config.toml
n_layer = 13
vocab_size = 16384
final_lr_fraction = 0.0
Each number is 128 + 24 x the weight over its row's rms, rounded and kept within 0 to 255. Layers, rows and columns count from 0. Numbers have three digits each. The size before them is the row's rms in percent of the matrix's.

# down: layer 7 MLP down (transposed), 1536x384, rms 0.0355, rows 1229-1260, columns 96-191
# up: layer 7 MLP up, 1536x384, rms 0.0447, rows 1230-1261, columns 96-191
down1229 103:095106106158138149152123147096101132143140144110131117149096114105154118159128125130150141151129109149124161106111133117144090083093164147105156167098121127106135144134097121101138092105105166109121132099128114142118116153144120135146130142097147103166138137130098142127128081165142139113
up1230 099:116165165083133109119133103169159094108134148109120125135140123085131110120087129119120084111131117159137078137106142144108110120124138157133126081099145118165152085160119169145109110122136116130131131121170095126165135152139165135147105103125144127161138158142145125097170118134102127105
down1230 105:185122104147137150097147160117067094130061123091076109141143119152148127115131132092137180146119125180109155163099091146171146115091150175167080164171138114129103122133143134132138120137118140109108148129120170107121145094160145087140168127113130175131091094111115111112120135115115113157
up1231 108:140150130107122109128145162124142160126069130113078128141158106107100109134173142137197122180154114139111150131117134124139156108173104167133119154168135174093166146111142159142088114169118157124102113132129092101104111138130131084106118146125100092187153132095154158153109158119131121095
down1231 102:121133108106125115148118120101119196108175134162122168096112099154085140155111114119122164168128136109116126123127094121139130109134138108090120126108140081160123126110088092139136130141106106103121199123137122135120100102130154100154101116106113131139147094145139120151115118072170072109
up1232 108:167142145135142125092137133112112146175084107123119130111145157092114140133122152168133158144115121112137085096086129141127133135137161131115134115156110140105117138158092118127107109137095115115113107144130104129126129154154104127099096151136130079137131125129126125161140162112137120104
down1232 110:135134127112157129125144143157080161133136115129138113111102158150114137130149119146140133118157091150112178113153138126145115164121130139124145138109137080130125120115103135124165104132143136114126118111149149174129134157138123155140148156157123145153110137118127118107153106118176115120
up1233 099:119126137071142151131162125099142140137133101118095094147139166103096172076162109157128168107099114110124133132097107142162125151137103159113104080078130168114117146116097159135152139108127101085134133126170133067112124151151097121091136139140112098146174124094111112155114089112169137101
down1233 104:126119149062142163149130097165144102096117126128147141137113110135112172104159149122125111143090145168122127124100105114120096135144165134112128159124159192125107128123140093130132175094146124108128151117155160127161117087118101092123112112127125085143097131102088138160133153117083124112
up1234 097:137087160157109104151152181110130146158112107165112109091145127192108115142141147130086119118107131144117128110139113133115121099122129130105098154116142159085167145156162136119138114120099162128161076150156108120137120085137110098102116130130124137122124117133137088108158151154127200097
down1234 098:137189123124138124164137118146090116124154162172140121132089091106133128106135150107116150120124101100137139134140159120139106121072103103137142073124122135115092109131131127125151122117129137116100104045126127093150131167132087125113134110177096117137113160154142137103142150132146137143
up1235 100:161114122108128115144178134087128109146137109085160105139164132082153077158143108105108130099140156088119077178170104139111114162143125135112071144102147104112151119146132113125131136111104132091132112137122085132128135137151128131136131152177106123131153125125129126131145114153087117102
down1235 098:166118116139149136151100114119142154162169150180131133135111150179112140074153135129134125146130146119124140115114130100121113130123113106109117113107103165144100146116105128147128108116077096120110150144146132083145140124135104095182109131132154105159116114144126148138113113141177138089
up1236 107:144164145123137140127093158115087117133112145098097130083113088085084119118095094178133091095125108137164098143135119146119084083123155120104166102098098072098171150167150171144147101158138186128173071133125109086100165140134149147120103159128136104104125160107173140148114134162136147086
down1236 116:164097123111127099119104152107134084088115148114146128112138100118117131133130122102152137117153144156166088130112135102123119135091150135153170153147151105122081112141141171146127133144094135150094115127108139106127116136112108135110120174161122097108157106115115112130143113160137208126
up1237 102:130120115111154121084148099132127146150119137131077076158161161126098110125176147173130126190104141111143125121121133112149063129149101131116134143128112143155120152107127155126160130142121129123167138115126177138144116177123158123128076144105149109108177115131109081149121111126134124135
down1237 099:146204094093102138126172163109130116123143138138107125143142115114142170139100133119117111193116144146143093157085071097172106175139098140118128117155134129097149094154103098150092102114151129147131130177149128104115118110147126129145137144101128124155133052147152131133114129148181081118
up1238 101:168125104135117137109162143150097178125128077121178129117083123104059120170122129124095090077181133108122147137171146125149106128079109149147131096144072108099136125182089118100132107129144126175129089133147160102109123146138148170126140136129144108140142094110164106089119147116130090108
down1238 106:119146202091082128112136123133147141123164133128096149143066133156106127121119110151145119133108121141144157123122135134134121102153147133141132115108139146159106152093123107159098157123118122109144155161057130135119127133103117100113154113150114157135134123115087143116122100139109158108
up1239 099:160146157120154168088124105128138096131124107103148099108155118118134128121173112086104085145131151106167147131132136149166090138087086101149149127111134123149121132156181132172142100127115108098120167122109189117164126124145099091107138088139126111153136103086090183124163117148174144148
down1239 091:121134127148146174162103120100151095142139152142136141133125149119141105133131125101137115129084053080141165109118082142104086158135097120089183105121132137129119114137128116172136142109130073148118166152141119168114136120132147100141156149074127100160133143168124133133130134129136131077
up1240 104:119120123190136167159150117097114112148122128104084132150132173089133093141111075113121099127129105131103141149068148133091094109108118107095133068181078156139119130154125159145154082135158143126124127126112102135120163152087118179117140103129121133175142148121164088175145135149094130137
down1240 107:105113105103122085138095086137122143144141114142116125124134149121149162075198115140106139106124130046103121141112134128095123119091151148143107144178185132106162156084097143154092107144129127138103141103140086123137097149136121134117115151140146144090164153143123152126136126135117170146
up1241 104:108106129129127166130082155101105130112167105157108083139115113113083136146155173137155109110177113135148085102155124127172116130139097152085105155129143104142145133103170142098165101143136138137119112140144115159108113119102119147129095116156134119113126118124148129125150161155097101089
down1241 112:085101125178095128130139139180182102111143134107081111163065123141155142128102160172096147144123123114152116120085123190146146074167140142161154106106084129113163140100128088100110130125097121133133155150129115128135141160145140108120127157130146152114143170094146137156137107096136148138
up1242 100:105094115120127107147129119132115128127138086145090150129120164157116101115133144139150093144111107164127103189146149138135117146150161163161149135117110093098104108128170154135133074179158082118140100081097119137120125109132143108120160137120136104115215147125159115105148154116146104152
down1242 098:121169149110106156128138144140163117121144137119121116100166100147110115145111139139122112111139143137132116102103108139151123138131130154140091105122127081161133128120166135112118144122101173151141082121149095145144153127140082124112114135124117158086111116141150124108151175108158131155
up1243 101:143107138100144173103115128078130191143109128111123111111090150122138090153120137151155111144135079141094142102111139105139119110177120113107128115111105167138125135160142129133114131153155101109137131105114157100143120171115138173104155154120135111161121116168135140099135123114132096071
down1243 100:109110145115067114115136129147118127154111108131133146110139130122120152081142098125130146079108116127122141114110120161125171137100146147141150153168101139150081115123112111178128133113112140130164114154112132134081189119078112126094156123165145138072146114140109105162158134118099147116
up1244 104:117117121148104158126130145090150169156108165144085136087136150122145116091091116110167158137128110091144134129115111141139142115152147109115120119131114173121106135067123166154112125142140083146144116081152104112094103149090113141129116060107099111090108114120122105131080103145178127078
down1244 101:109158158138103140085134121140119109130097128126111145148160136162125124130133125060115137112099163109128143110143126141172148109141101146165133160140146108101128108170142137123132097128090118120120189120155112135071113096111124082117082127159138145120137121134160096158110153134113136127
up1245 097:130123110105147127129139133106091097113158107106143182136129134126092107111112164150154121135112140124134135125154153157153094152096164148144137154124115129160124132170172119130133109176167066113152096112121095108127119115079118109129113097114112141105107098109140119116164141159093091081
down1245 092:142084115085103101071096092166122150122162110148130116122163132103127137094141159146113105125120110133108129130176121130109155131109093147141129097093094123114088131148113131111069142138140108133167142188120139118134137148181136092130103087151121123162101148122150140073150132175111163129
up1246 096:176097153100137146154114090126148127160127070124099138100115081120069126109157140120150143138153100105087141078095113103115168126089098171148106135149136154098135104160195153139135167118115130124100142137161117114100159089131117138110111112104171104170139112131074094178160129128120162112
down1246 102:089117133145154133111171154111134117136120138142131125124119092104116107138094110130134140114083120119134096143190188125105122111117102155101198109117095151119113109158130134114124106167155108116159101140118122104137152150114122122160149139170132103159154094147166151086117123117130169123
up1247 105:160146088101130161137144116152142115120147155146126123124163173089141100161121115134116073149156105123107110121081096168139151170135097109132126143147142130129152125168135109135149167149160101125107118116110182136155166153151127115101111127098125119136094094108130125110114112147140085163
down1247 108:135161127123120141138151159126127128098167138107156113118098169129107114116098181129160142136102097108144150128058137136130142104158116106132146131119104108102144096098160149159126163138131088175147097124092135121144123159110097138151172175115143143129117102135126102096157115113122059158
up1248 101:144114136136116160128135141141135132161119070135111173080135110089103139126174093142165127117084155137139133119119177117138184154150125153081110143115158145119145141129121200188112101172109105118090119117134121118164118145102114100151138135116106111163087124106138123143095147144121125091
down1248 093:116135123131184116103095147114130131102165148136107149091186159133115115117118155142092126155109115088137106071106152133133092127126108149113101133097089155133109122116130127059122116143153127197140105140138136140088113123091159136122134156153071112090155147132111119113123120121163178126
up1249 102:131148132079084109121101106116107133134141140130103146140144148151089145109128167162154096100117122157142158142123176083113132146109118162126128171123128131140163115133125131133096098147137123105129148098122154150139127113144117093115118079162135138119125119105106135111147097135085140104
down1249 097:127120118169116136110106133149150180140116125116146095171119126143157167112127145101101124118071100128115137140123111191119103168100099094123107145151104117116103133148138127113162095105124122121163109117096159092182136101128138153098101104119129155105150178126129138124093133108143179135
up1250 107:094149081131156156154139163115125090122148110125105092122115131107132139150150137187137121134109148130097132136168127160143139170142168138148118162121137139145107147134155141130105121165142127157114107149116121154172131151150091125095118161117124112095124092099116136118147175179139151097
down1250 110:118111131141109138132122074132130074165119115132119145142104132157113120101105126100118139121135156134163086110112106167161167101120106122110148158106132125098105097184118098143124157169155149104086143151135107110119115180140189109142124133117168115160156120133119169142116136124126151133
up1251 096:160108151122124107095163131129081103108107125115110153090166091126145139089124146145144138122099142110194113156151118106127131157146138151135155185073130150121149146122188118162153160110151099138134123104125103109139105112143144099073123096071100140100125148111171119086134103126106137137
down1251 091:143121126108118089098124166158124102156140150139102108171132111120142138087111164126149141158145086096063130148127078135141117082118143145139125100115118171148138148152136105071137136109096117148151162154097142161121147114149106163162123105120073166100104092163120116076126149111111164104
up1252 099:148069087129101154136138124136155119166138113126141136129120095128136118144101100089164152140137092141095115122148092171126146134100095114145086134114135126081109185134106096080119126107141092119128121120133141132190146096106094143135123139139113141156121132093123104121097155147095152156
down1252 096:103147120160121106059089110125085115155139148124110113124117148130077168104144114139144138111149082119107155140118119136123144131132109116091119144077158166128144158121085106118076158131174088120149126124096128156136140146140157081105132126125137129139107141215083177114137120123121137142
up1253 095:122132098097118147119125118148139159158127101147132127144133116152074140121160110143162145127132139109090138105152135147139160126082139103111087188114134147098153185127146113166103114156131095133141105140132104138130124132103139147105094075138091136091132132141156119134130121117138118141
down1253 091:150119131157132129140119139103128132104138122107075116128114142137103094150116122134093138081123164144182115143163183147135132132114145120149132127125130131122140138129087117131147107131153128111084095101156109139081109130135142098140140095150076107141153165127118093119113127149127071139
up1254 105:104113126119133119121133110142157128138124068085116122155129146114146071118148107141128107077158074183116102092109165116161114114157098144142107100125068143123152143093134131155098139114145095156106136130162126106107133130125181122145097128145091125149149126133129149137117089150133149119
down1254 106:128112105161100121153144139162130153123128131150143107130087107151115163133123143126114149118147109181122098183151120114091126108133161119163109143154121118108123149119154114097089127115094149144143098139105121146167132133101147130096078124129083135161154072153127142104120107136166177106
up1255 100:141161161139124202137096114128076149137137109128136117160156140079150120131121104083165106179118107157124140140104158118158120146134129149126116114155109115117091138137165111153132077157163154123115123127106112113090131121143133084105155153156129103173117088114177190130137141153193098120
down1255 104:161120177133129138134113101152117126114124137087152132124170148126127140180152113127122113106115137161140150129145100133104154149124120143160166134163144122136143110107144146171114139147141121160134125152134160101109199137112151103111116107092097131119147165161142165110123161093107172115
up1256 101:169097085104172150116095115147141132137139131126127157134163136110140131112107124181131077115113133162107128144111153088155163114124127137187126116123129087141112144127086104162110104131132129114146094120141138103111164132087132085110169091175147110139091124131080120137100121141139150112
down1256 099:145104125096104162128114112127124138119145127099106115128089109155151138143163121085154156128133114087110148138121151162140101110069103099063129106160103163128162108095169151129124152114141165118129115078135193105153082187107140162165171152148128143101134091163083118117148118124115118152
up1257 094:158125132133137141156160101133186138129156113140147105120137098082090121191154103109125100088116147101124110156122136161194127181201089123078123113106134117125131141147153125106114065124125094165086142124143149104130123123139154120115129120134110143135139121102147102090175123136149143143
down1257 098:091096132139093160131134131144126116123127190087122137114130090171126147112106136141101123136159073129118184150108140133159119118140124107202154174101114163149140143090124147152148160142120155116135162076104108109068153086075134091154136106148106171119142102140108154104157167095117165142
up1258 104:094078081057162111095104127132096127136131144144109131095123127105117129106087075155134149122113115152151147158091135132164098092139115120172125125111094154113126106132096115158167154151151128117126090100091151136110111135175121165148118137186131127152132113116151136148112088140167141134
down1258 116:094092077131140133152109145127119106140101107125115163122089141112116178143127143113128107145131112113112115099138131145110144112117113149152144138095143148126125097099149107128141128162134144088148137146119134148146132147068102131167123120148156146147124106161175139146133153126124179141
up1259 097:150118105168152135147117136149141151136130106106109157146122113147144160127130145134180101072088099152104115121135157120117153092156160136127132182124135116138097096139110154161149148127103120172099104098161119126164121116073086088129147152140139149111140131099130149149097157112107164122
down1259 093:142152108076149108110122133107110132177112115090159134141155155129173101096120141128113166128100127131083145168112123116102121153157120096144122159104135107129133127144085098113103131165090135138138157127142144120126137120134086162159166136134103072159166159131149135124110153133155145125
up1260 097:153152154140100148140165127130148104161122141146125153141157120150141150118123116137117116100112091141114092124104141153110158123138131091096086157168094084147119125105105134144120131091143117120143124117149143149127136134171128125085124107141091136122117138159155144136116071071158120144
down1260 093:171156095157131097124109158154156131144139140163115141102103129111137118122115102169145110134134111145160128123159121144095169120130099129101143085149130131197120116062121132124135092121129160143123143142082120136163136160119100153135129075104092188129147149157101113108150108160118090148
up1261 101:163145150145133136133152152077139135088128136146116112124131149127099092149101112157083066128136127102109155143131148164141161193155107141085125105166111143137154121164125163123153135155109156118111076108121150148155128158109098137149102133159119133132081138098122103121149155163190112113